python train.py --num_hidden_layers=18 --hidden_size=512 --num_attention_heads=2 --num_key_value_heads=2 --head_dim=128 --intermediate_size=2048 --vocab_size=8192 --hidden_act="squared_relu" --norm="rmsnorm" --norm_place="mix" --norm_eps=1e-06 --positions="rope" --rope_theta=540.0 --rope_fraction=0.5 --qk_norm=true --attn_scale=0.0936 --bias="none" --tie_word_embeddings=false --parallel_block=false --extras=["local attention windows", "shifted keys", "gated attention", "value embeddings", "capped logits"] --init="orth" --init_std_qkv=0.0307 --init_std_o=0.00724 --init_std_up=0.0307 --init_std_down=0.00256 --optimizer="muon" --learning_rate=0.0044 --beta1=0.93 --weight_decay=0.055 --lr_head=0.00464 --warmup_steps=200 --schedule="cos" --final_lr_fraction=0.03 --batch_tokens=[32768, 65536, 131072, 262144] --max_seq_len=2048 --doc_mask=true --train_tokens=903400000 --max_steps=9640 --dataset="wikipedia_en"
Each number is 500 + 40 x the weight over its row's rms, rounded and kept within 0 to 999. Layers, rows and columns count from 0. Numbers have three digits each. The size before them is the row's rms in percent of the matrix's.

# down: layer 6 MLP down (transposed), 2048x512, rms 0.0134, rows 1379-1403, columns 128-255
# up: layer 6 MLP up, 2048x512, rms 0.0541, rows 1380-1403, columns 128-255
down1379 100:517539523542487481481485455567515500426489490557484509490500480404510531444527564559473513565493460542514544381518555540506463508556458552442479549474484503574515483448473464510521548538536500480461427515503472534462512461477502466464500527517510522517523439526500487549501543503513427490531513576468450443444516461485487532464477498531526507484492536524470515531460454438443565555506
up1380 098:489444555480520457448518502485496446594532539433536581405464528504509478519524510512551515507519562469511450453535476508522534515460498482526442483507497536527518516461507570508522528464548525520402435477498542518483480462513508487459527480518465415404517522488516489565486517437481505552473471546491482468524491546511484538383461452529513489495415501434466477504516536484420496501493
down1380 095:467510539453414510555454497465453445519538495477455475463497430424499473505503581507483560521479520516494479498471546546472545499500544484527472499454580509519494431504508491465461451533484501525477572566504592488518412439535533491510468516467583407488450499459496501471496488589419546510486525532486516467479500512516572481514435461512519537492438544475509523489493420477476521498588
up1381 105:479418510584496529535398440508463533483433527518567489469473506525485490557500455456567487475489471466574507586550507493479532562433461437487558491481555482532462574573510535449533534569530513527480446406509513449530453548462419511428555492517493500488445497456460530505479476430615456486489510466490494498540547427509502502507489517501500460521468562539516482466510507550519453500457
down1381 103:523518553505490471483447538463505544541560562462506474506519561447490473446519528447489504556431512510513516511468420528466471495466491510569393537568539482476581464515446541520526491560533533438573525528480548423450514488421517460453476532535483479439528553502523476497466467494503501480540523528508554540520503457532564605454494586471526536479474529536528486569471508497527587496514
up1382 092:497514554498503476530506539544519451402515506544540565455494486473468517499518603554558466518467480484494491594491529535507507553447503556511521497511547498505508471467516529499462487479444484502586475449474430528460433489447539463577494476473448570497450477505551568459510496525444513526532537479491539553525553423421520441524542528525511514527522526462476468546503466520447584485546
down1382 096:457514425460561531434468488518515464606498502481527471492503467454516480523439444500505509496408469506506476506458459506470470503466446431511501494622525478510517502519578524550548455500508414507493469497440493457501519506487580472536551496494461456494527448563476415453510514554452479528475450498633442480507487454504539485501563464438464566478540502468496516513487493439542486475516
up1383 107:498448482578520519446421576507483517500444539482547514524545491482517609492514513481487477475483494521539502528578464440503479525503483572534475553517496532517506533475472484548532477547410466533513533509477496463382532455547506496558451583498469428513507513480496465517465494426549514492441571511474456462524576568442525515510508583513508519543497427436467482518510513491486522510481
down1383 107:519448451478563536417475436515532496505494489476454478492439435534546484512521517482489456513519472563496493575517511386466541451472459443532492508521482478562537519552533519514489452440449467487555513520467468455520480500488469565456557551510437514570523501479487603557495534519556492557469462493546505468467541479454507493509439526481426470512492463515457469454536540435538547483494
up1384 108:538524532534511506510502428429460503513531551542515522503481466496477471520462548522495415551509547478564470425529495491505459547546569431556550520506459511485527519542557470491547539491486552509516454423458578450512466538471525469477530504448440479579581546460409502477481474529383486491485430517428516523516500497549442502430482446558431482488535531435527512558501484508490523468515
down1384 106:555471545550524447465472526535562559505542470460469544460437502574525498559487544538483469552463463469514483475519435493518488542498456497427502536444456500517507513535553479492453573488488495512485523493494498542456435467461532581526477509462498536458529488505539511532465515491476489537476466500526490498505517554474487510475530432442511510487464492467488558464555544490466501457542
up1385 112:537482456507489477474474415491470529505535451487494529496504517468452461513583515580473539581562482510494478511501459537485491508455421499510468533516468440460436514458514508519549588518546510513518588452566508467523540470541469503611498423524538516397526485427496504492491561536473453563482495479529461497546486469534522543422572587506539493517482535510498456432530480530430488505531
down1385 123:581408487566587476464521515537415448528520444468548509544510483483502469512553527503511510532523480529479496505446490435521494442443489492474484570543449471410524540482533493486496582508512453481448518466503496549533555541511483551497499534478506458506528463452479482434487465540498494488473503555482462465528534458478459528437522571503524440486468516547561516516462468554480539525513
up1386 100:441483528523496514575519491468437544439613547490459440433518490497494490440513589502496474394434491503541495534524505518468445556564469480448479419430514518460538457485522568489487449476512457543582509435554583492530545494480492490543475419484517484435498497440493522482525437467506526502482406486539468451489515478494555421451530542494465554543455546537455530528544486507494501525514
down1386 102:428525452527558586507508430513514558536489519486484430495570441577479529486505545478551554513442510575497408468517546587510489520506488430489534513497535474479529481478535496539509541460496570534427443423467551467526454472504511450487522496491494496530521515491552530480478544478464521495520535528562410571469447415516526497553514474457519496463455483538576426482470525451450537492586
up1387 087:453502517467567522488558497539509463498556482541505543492515505507441478463513500457519476577504436472528524451513493536531508488411511431447552521472522520501491605530453470484515499458511556528466507419544552470458490466436537549444503448510486438504500462555571457402552539518508469548495496541506472480480462496472552467476558483478461467519515395513576454563493535420538525526528
down1387 084:464537483594565469461554505505452542505469519522419434464535486532488475470486518510507476513562463594508510514508564483503480516482479522513489558479519488494521490517490567548499485508480523443463463517534512499475525498471447462490526518489575546512519528484474486569545533452598509490506518543487505484564462422565457432460475581506524517507487577533470484446516542523551511538528
up1388 097:477504500551480569479518498500496431502473499538511530503496515507567456445477476546476475499489570535517442590502551566505474515604514528490553573572510530510478533461448518506486482523506505497499456510449426414497572532541500493505446495529505552501472439459532524493488429479524496537531510548513470496441542465476563497463479627488526544530392471504562439528479514469461531476467
down1388 097:515489479530554547534470523493493424512457542541509511541461571535433432474453444577457511540587440477529543495419473465464544473468467464507557563563431475593486491494490459509472489503490508515556426491499471492447493531455501443457476555490516489483509490494515443472529499481488502504506468476568503466452516461524494509491532427533527456444530489447541492483444457513491524582511
up1389 100:519528452506563548562539472531515437501522480508464508461519488524516458575498468519533508482485516529516497506484512484504469441498612533546456508576459561472444583480478552512516470478575502448522500473525505493388477467489470481460476463485571532502486494517376503527457586554466510486461506535515569526472526464486438479513467506459500557504468496489551538514527471478532550490408
down1389 107:520483485480512479485523534470433500521471516548541573535551534413546459498458528503499506477462490434518460489459510487528555533521551542450460469489433513567489545543462545440514521531514475476562571468438457392584479496441489473517525460481528470477545492467509511480480451489451497549566444555465487550551568528487545437514504506530451578435523502528463589467517495481511475472550
up1390 094:487538512503497530505493453513527542473505537501503511464476521534475505467480521503424567466502528490501456511559511489497520517521507487446511522480474521465530561615463504456516501473534426536513417551539433503500543471473432525501537478477486561487506517565469563504466523538529556537522429562594494514496495492504519435475466479587499530448572494406527451465541515489532517493614
down1390 092:535505487521491397466460511465494471511457456499437493479483470491501491491481489474520495446491497499584461533515483481547468552458495490532539496427526455468496523502491495505479525492480429540564472468508461504490572513560543531463518552503443534611526406517494531517503480602488454475505491506519541503534505518483495570540475587549548483550506554586544453506465470484523523486615
up1391 112:491505528480551514433562558481527496480526600504545547498444541483467449472486480516536570565529502438529430519525419411429492492553500493458518536487546483503560627501512486431467475565501456501478560452465489579499565480504468530506522534486549507455516496505424535553526543574517480512512527512531453481431491521525500553454524499551522505499427512543477454562445505490513565417468
down1391 108:432493476543487406501553508534520439475418626509499518477478529483422484457510506462504495499486553520458494491502502527499496542448556525533512496554488435577594512564538497556491520508495540559499572480400461477581474493466484456537487532536545485473517532542530484585487510534522488503476566594496512498507466485465476478545508522483509501482505536487504562493564546504481559512530
up1392 107:500542490495529506490536519566502546524573469522499469529535506519498460500536484538505465475513498602483480451512493573471471431446467534503393498448511464529482487469518560546593487542511552554523509525507503485460516462454542504475508525420451546487420527533500532491516529548521400566435574453454517551528549531478477467420483504479530471476466555489455511565539518476487464517498
down1392 105:526557521536509507516478578493450517527580504543496471497519483559506463604468446519531477530540435590539474542461503512492481433442468547476437440485540518548471599442561520513539532460423496441526511469490497513506515506576498470474441488524553531480487504540529518515463499603546443625508531495509468531604522468490570529588506565465569527389492490478497444484509465485597470465514
up1393 099:451416558376601515471581525408523521538519530517521528527487440444514548560486508494528510483548509462561506497470442527478499536503525485509553464498487514466425458529496474455554453590496471554532473515497516521455474513384542500597491454596560490485479526403501533445546540498463521506516438446538492434484530519500503534538473534444454472469486482454465487548544528509488467505459
down1393 107:524485552497509480526502555519479498518455538462538459515501472469446509544510516571470480492466520557595491511493440473498468505517537422548504471487498533462575507437554473519492522505497557529497524515520466481533510461541457512505478523528502528553486524476513568546460483470520505456436487460479522471493559437469493510499540473477516451497467453524481544474537440477492538434486
up1394 103:495487508485527603440528537490598496524475480593480528514492511487471495495516500485517510523487415511535460514517495472457478517475457465533454467556510467523447525454542536519465499486559555535399529561502493562471470495492513473483491540553531512493500458488516548475461520408484545500455498491506532544503474480479557547497490527482518445460524471478559492588480460491497518466555
down1394 100:498483502545507434528513504520510559458516478516516402535497476473476519535507571451435474539457519547529468405438496522542493444552495495453521503536414462437469494502436486497510489495555540574444481493510523461514516472467505529506458461481472585490527521499429525545442402465458484485467546476503499509445500503514548471550430512544532507499549550513495490518429506494506515448509
up1395 111:505547437494520482495484448591588566444477601535549527429532475516533517476547538413538533494528445479483424475512532471446450529528484528550522506493440477478498562506487530481486524560550489510500501563452548562573542487531535571525506530506542537490557571486507499446513487558443486528493519542468506502539493440555540491538420518584489556488481571496482480482422513528524532520473
down1395 109:550534520473486537474475515433446442509564512521515528540482500448551465473533417497500516524555567513436530518476556485534542503457492512527559511461531514538459493503553581539483502486500495514502528487440558367514566453519430499528392469492518404567515488492582546556456493463503538491466447565509484455550582488450457538429437485481414467470518551479480530465490500546494445573565
up1396 103:521479508546511535444502453546434540523502539429513466473382578497522505499484429553541484479544511455473432504474527513496461536479467477418450522508552545510474482484513494423504536526460442523595495567522465560550495462504424528533518456401511483484491459464429510484502539543553464500510510465484475529558453543498473462449548621459561536562485492513483503523568468477437445457466
down1396 100:519403507495457482459499523475507475524497537491528516468533480537444465508534525491538493478482517548529468478528513521476520425479554494444516440517475505512521525496528470500503521463525474466524499525571500507434388524486457457473491512514518482481445513555502534483498504511421489509529530490440478518532523516467508444498494525483477469477510428490522510428499490573502565599411
up1397 102:561486384451525482562512493586525575509475558488473530554492535511563484515495472521495527540574532599425480521487407502516487520560521554521532537487551468481436527564502475544528517497500437477453563504494523551532539418472469510445560547551499523454409458445497483478484455542441511561627530526522421458499519528534548435519517462458454494496478468526423518503395509445503459501526
down1397 099:430494465475507489524521541491466466499468548510468477463524567496502466525540482517494545531421507514456524513416540542506518539394453498557570449446468524471522515549387473508442501486505447515443534534493461518449507436515514490548566500456528475441525549524447538441477513575460531469452588526415541471623489479455467525498470546492515517502495529501525469522468497518443466536494
up1398 096:445514489553485548520498491527495514546440405485559509528458460516460503423491526500447578499555489544473563515538417543540494572511533480563533570500532476510475502542498541529477432509472486501498524516480517507448518469501489535492529608520497530486503503475468459481511508497487532499494600560437461469477524550492503468558530529553514471501505478494537483552476521441503545521565
down1398 096:497543437572487533524488530489502563520527475543478442556556540477465486473522489454543466468471452470510485535530528486529503553491520529411486529552423430430528491585500439544472494477570501479429545514467512490427461511493502512468459523486518507579496510511505380546531476525497504399533522501491503507504528508489505513547496455454468393426515491529477512447407476504563463543431
up1399 107:456568501557489482496558546575518566461548522478496477502524551459512460506505411496432505533473513506533491466442490544532486489553558449478563497521542459518466535459493421508450508500508483484497557534472537489531618536476493484512421574500529513467520523488519545479514575470496525494480520516443462517467488458536517524415515525504509557464475527399561485490506486479475535476509
down1399 106:440459469555553507504518395490530461520523562522591504475504478533449465562537522454503459470444533497482480479475443507476441543525511435532527555434496505537514416504496554465491536520530570487485470500540565535507444475400543505433544451501493450473432477553590513573534508453492487504434481491569576487398526516452522480532474498420486492429526571489519558533534532497474458501514
up1400 093:496514507516500514549491452517502483525555528494455537493508530480476476489482533517514465466498493516555431535502505532444473489511590475501512515478460496600508509491485515520495556544488544502410429418476506433455509426576535477507513454514429535504465454486533515544475542579480416600498541525434538470403513489519453518544467553486499559527483514486535425504625505530398467520477
down1400 093:546580474562541464511412533471588501488453466484529458573450449420523463539510543518456429585521470394561489559492460433523514474426540494517477443424484525497484469464518485448502485458424455466434495523490462498560526532559492566504458453493478481410503521511519508556458512507476474599535449559417475431526511430473469489478444499414470535532491501518555551555485422558581466478486
up1401 104:510428504531452528539501500530438546468509604457498467489453575533496444562466489478524515504507533533475487482566432507517481499523506512528495478431500570533505472554537519483536518500580445482507546509469484504497493522510526562546482515477495509417524501554489452454464564519510463475486523503464448443520485515540461464453510492510463439462499505454516522512510466536475513549494
down1401 101:489465460496514517502515562439456467486523425557487502523550501507519486472526422504469551569568452450490459502515496522508436426498434448496494523474620512487542535513466437583542507485448505584450559574501455477489581547560520503493499496490471490506563466410506499544556445533467516529538591519501449478509519507445488469481473459556467567509515502476470506427521471467445514480549
up1402 103:487569520463428454531461508532554457515545543548503475480458455593486512527518475513486546553530482499525546485492483474510447491556485477461498591460516539555499486451485531484533565579440556490516548557482474584563515464507419525458493474499462547439527542480482592416424464551495536491440443544514536549576515487492570517494466523543495493491467453445516440539472510471490470498488
down1402 096:519487455511510519451484505547486510511503543489459588491498479501449547415518485548527508434509505519471503552491524519521493550516486545534467520477488555500483448470478589538588557462433517565464542489464539435489555484574487472511517488560501476486523489482470460505491521498502518521539512644465575513530547573456547532527464589556526497505507512528499486483495495442510514574501
up1403 100:468481500499451557565516540469527555507611498518568569542458482426569501549454478540529472483520381471473391474505473507587501511466478455478517480483494494527500528434489499510500520543433528482533559521527509489520508504530540466596557558593497543443406487571529520450476492475485476435491458505517560523502502528463481492502508522432537501435501512499547481487478467493483485523477
down1403 104:492508462482550528453534495531403533588522463479453480502530502497481468525439469557504574544530460545499505554565449453472509551526391546508562472560504479492563487513461446500551484436475459510479551539484506495458530593541532579565441538545519522458580517509557481464489501490495497416470546527491475565529536492496526487527540469503469460447520532431450541464505490487455465561487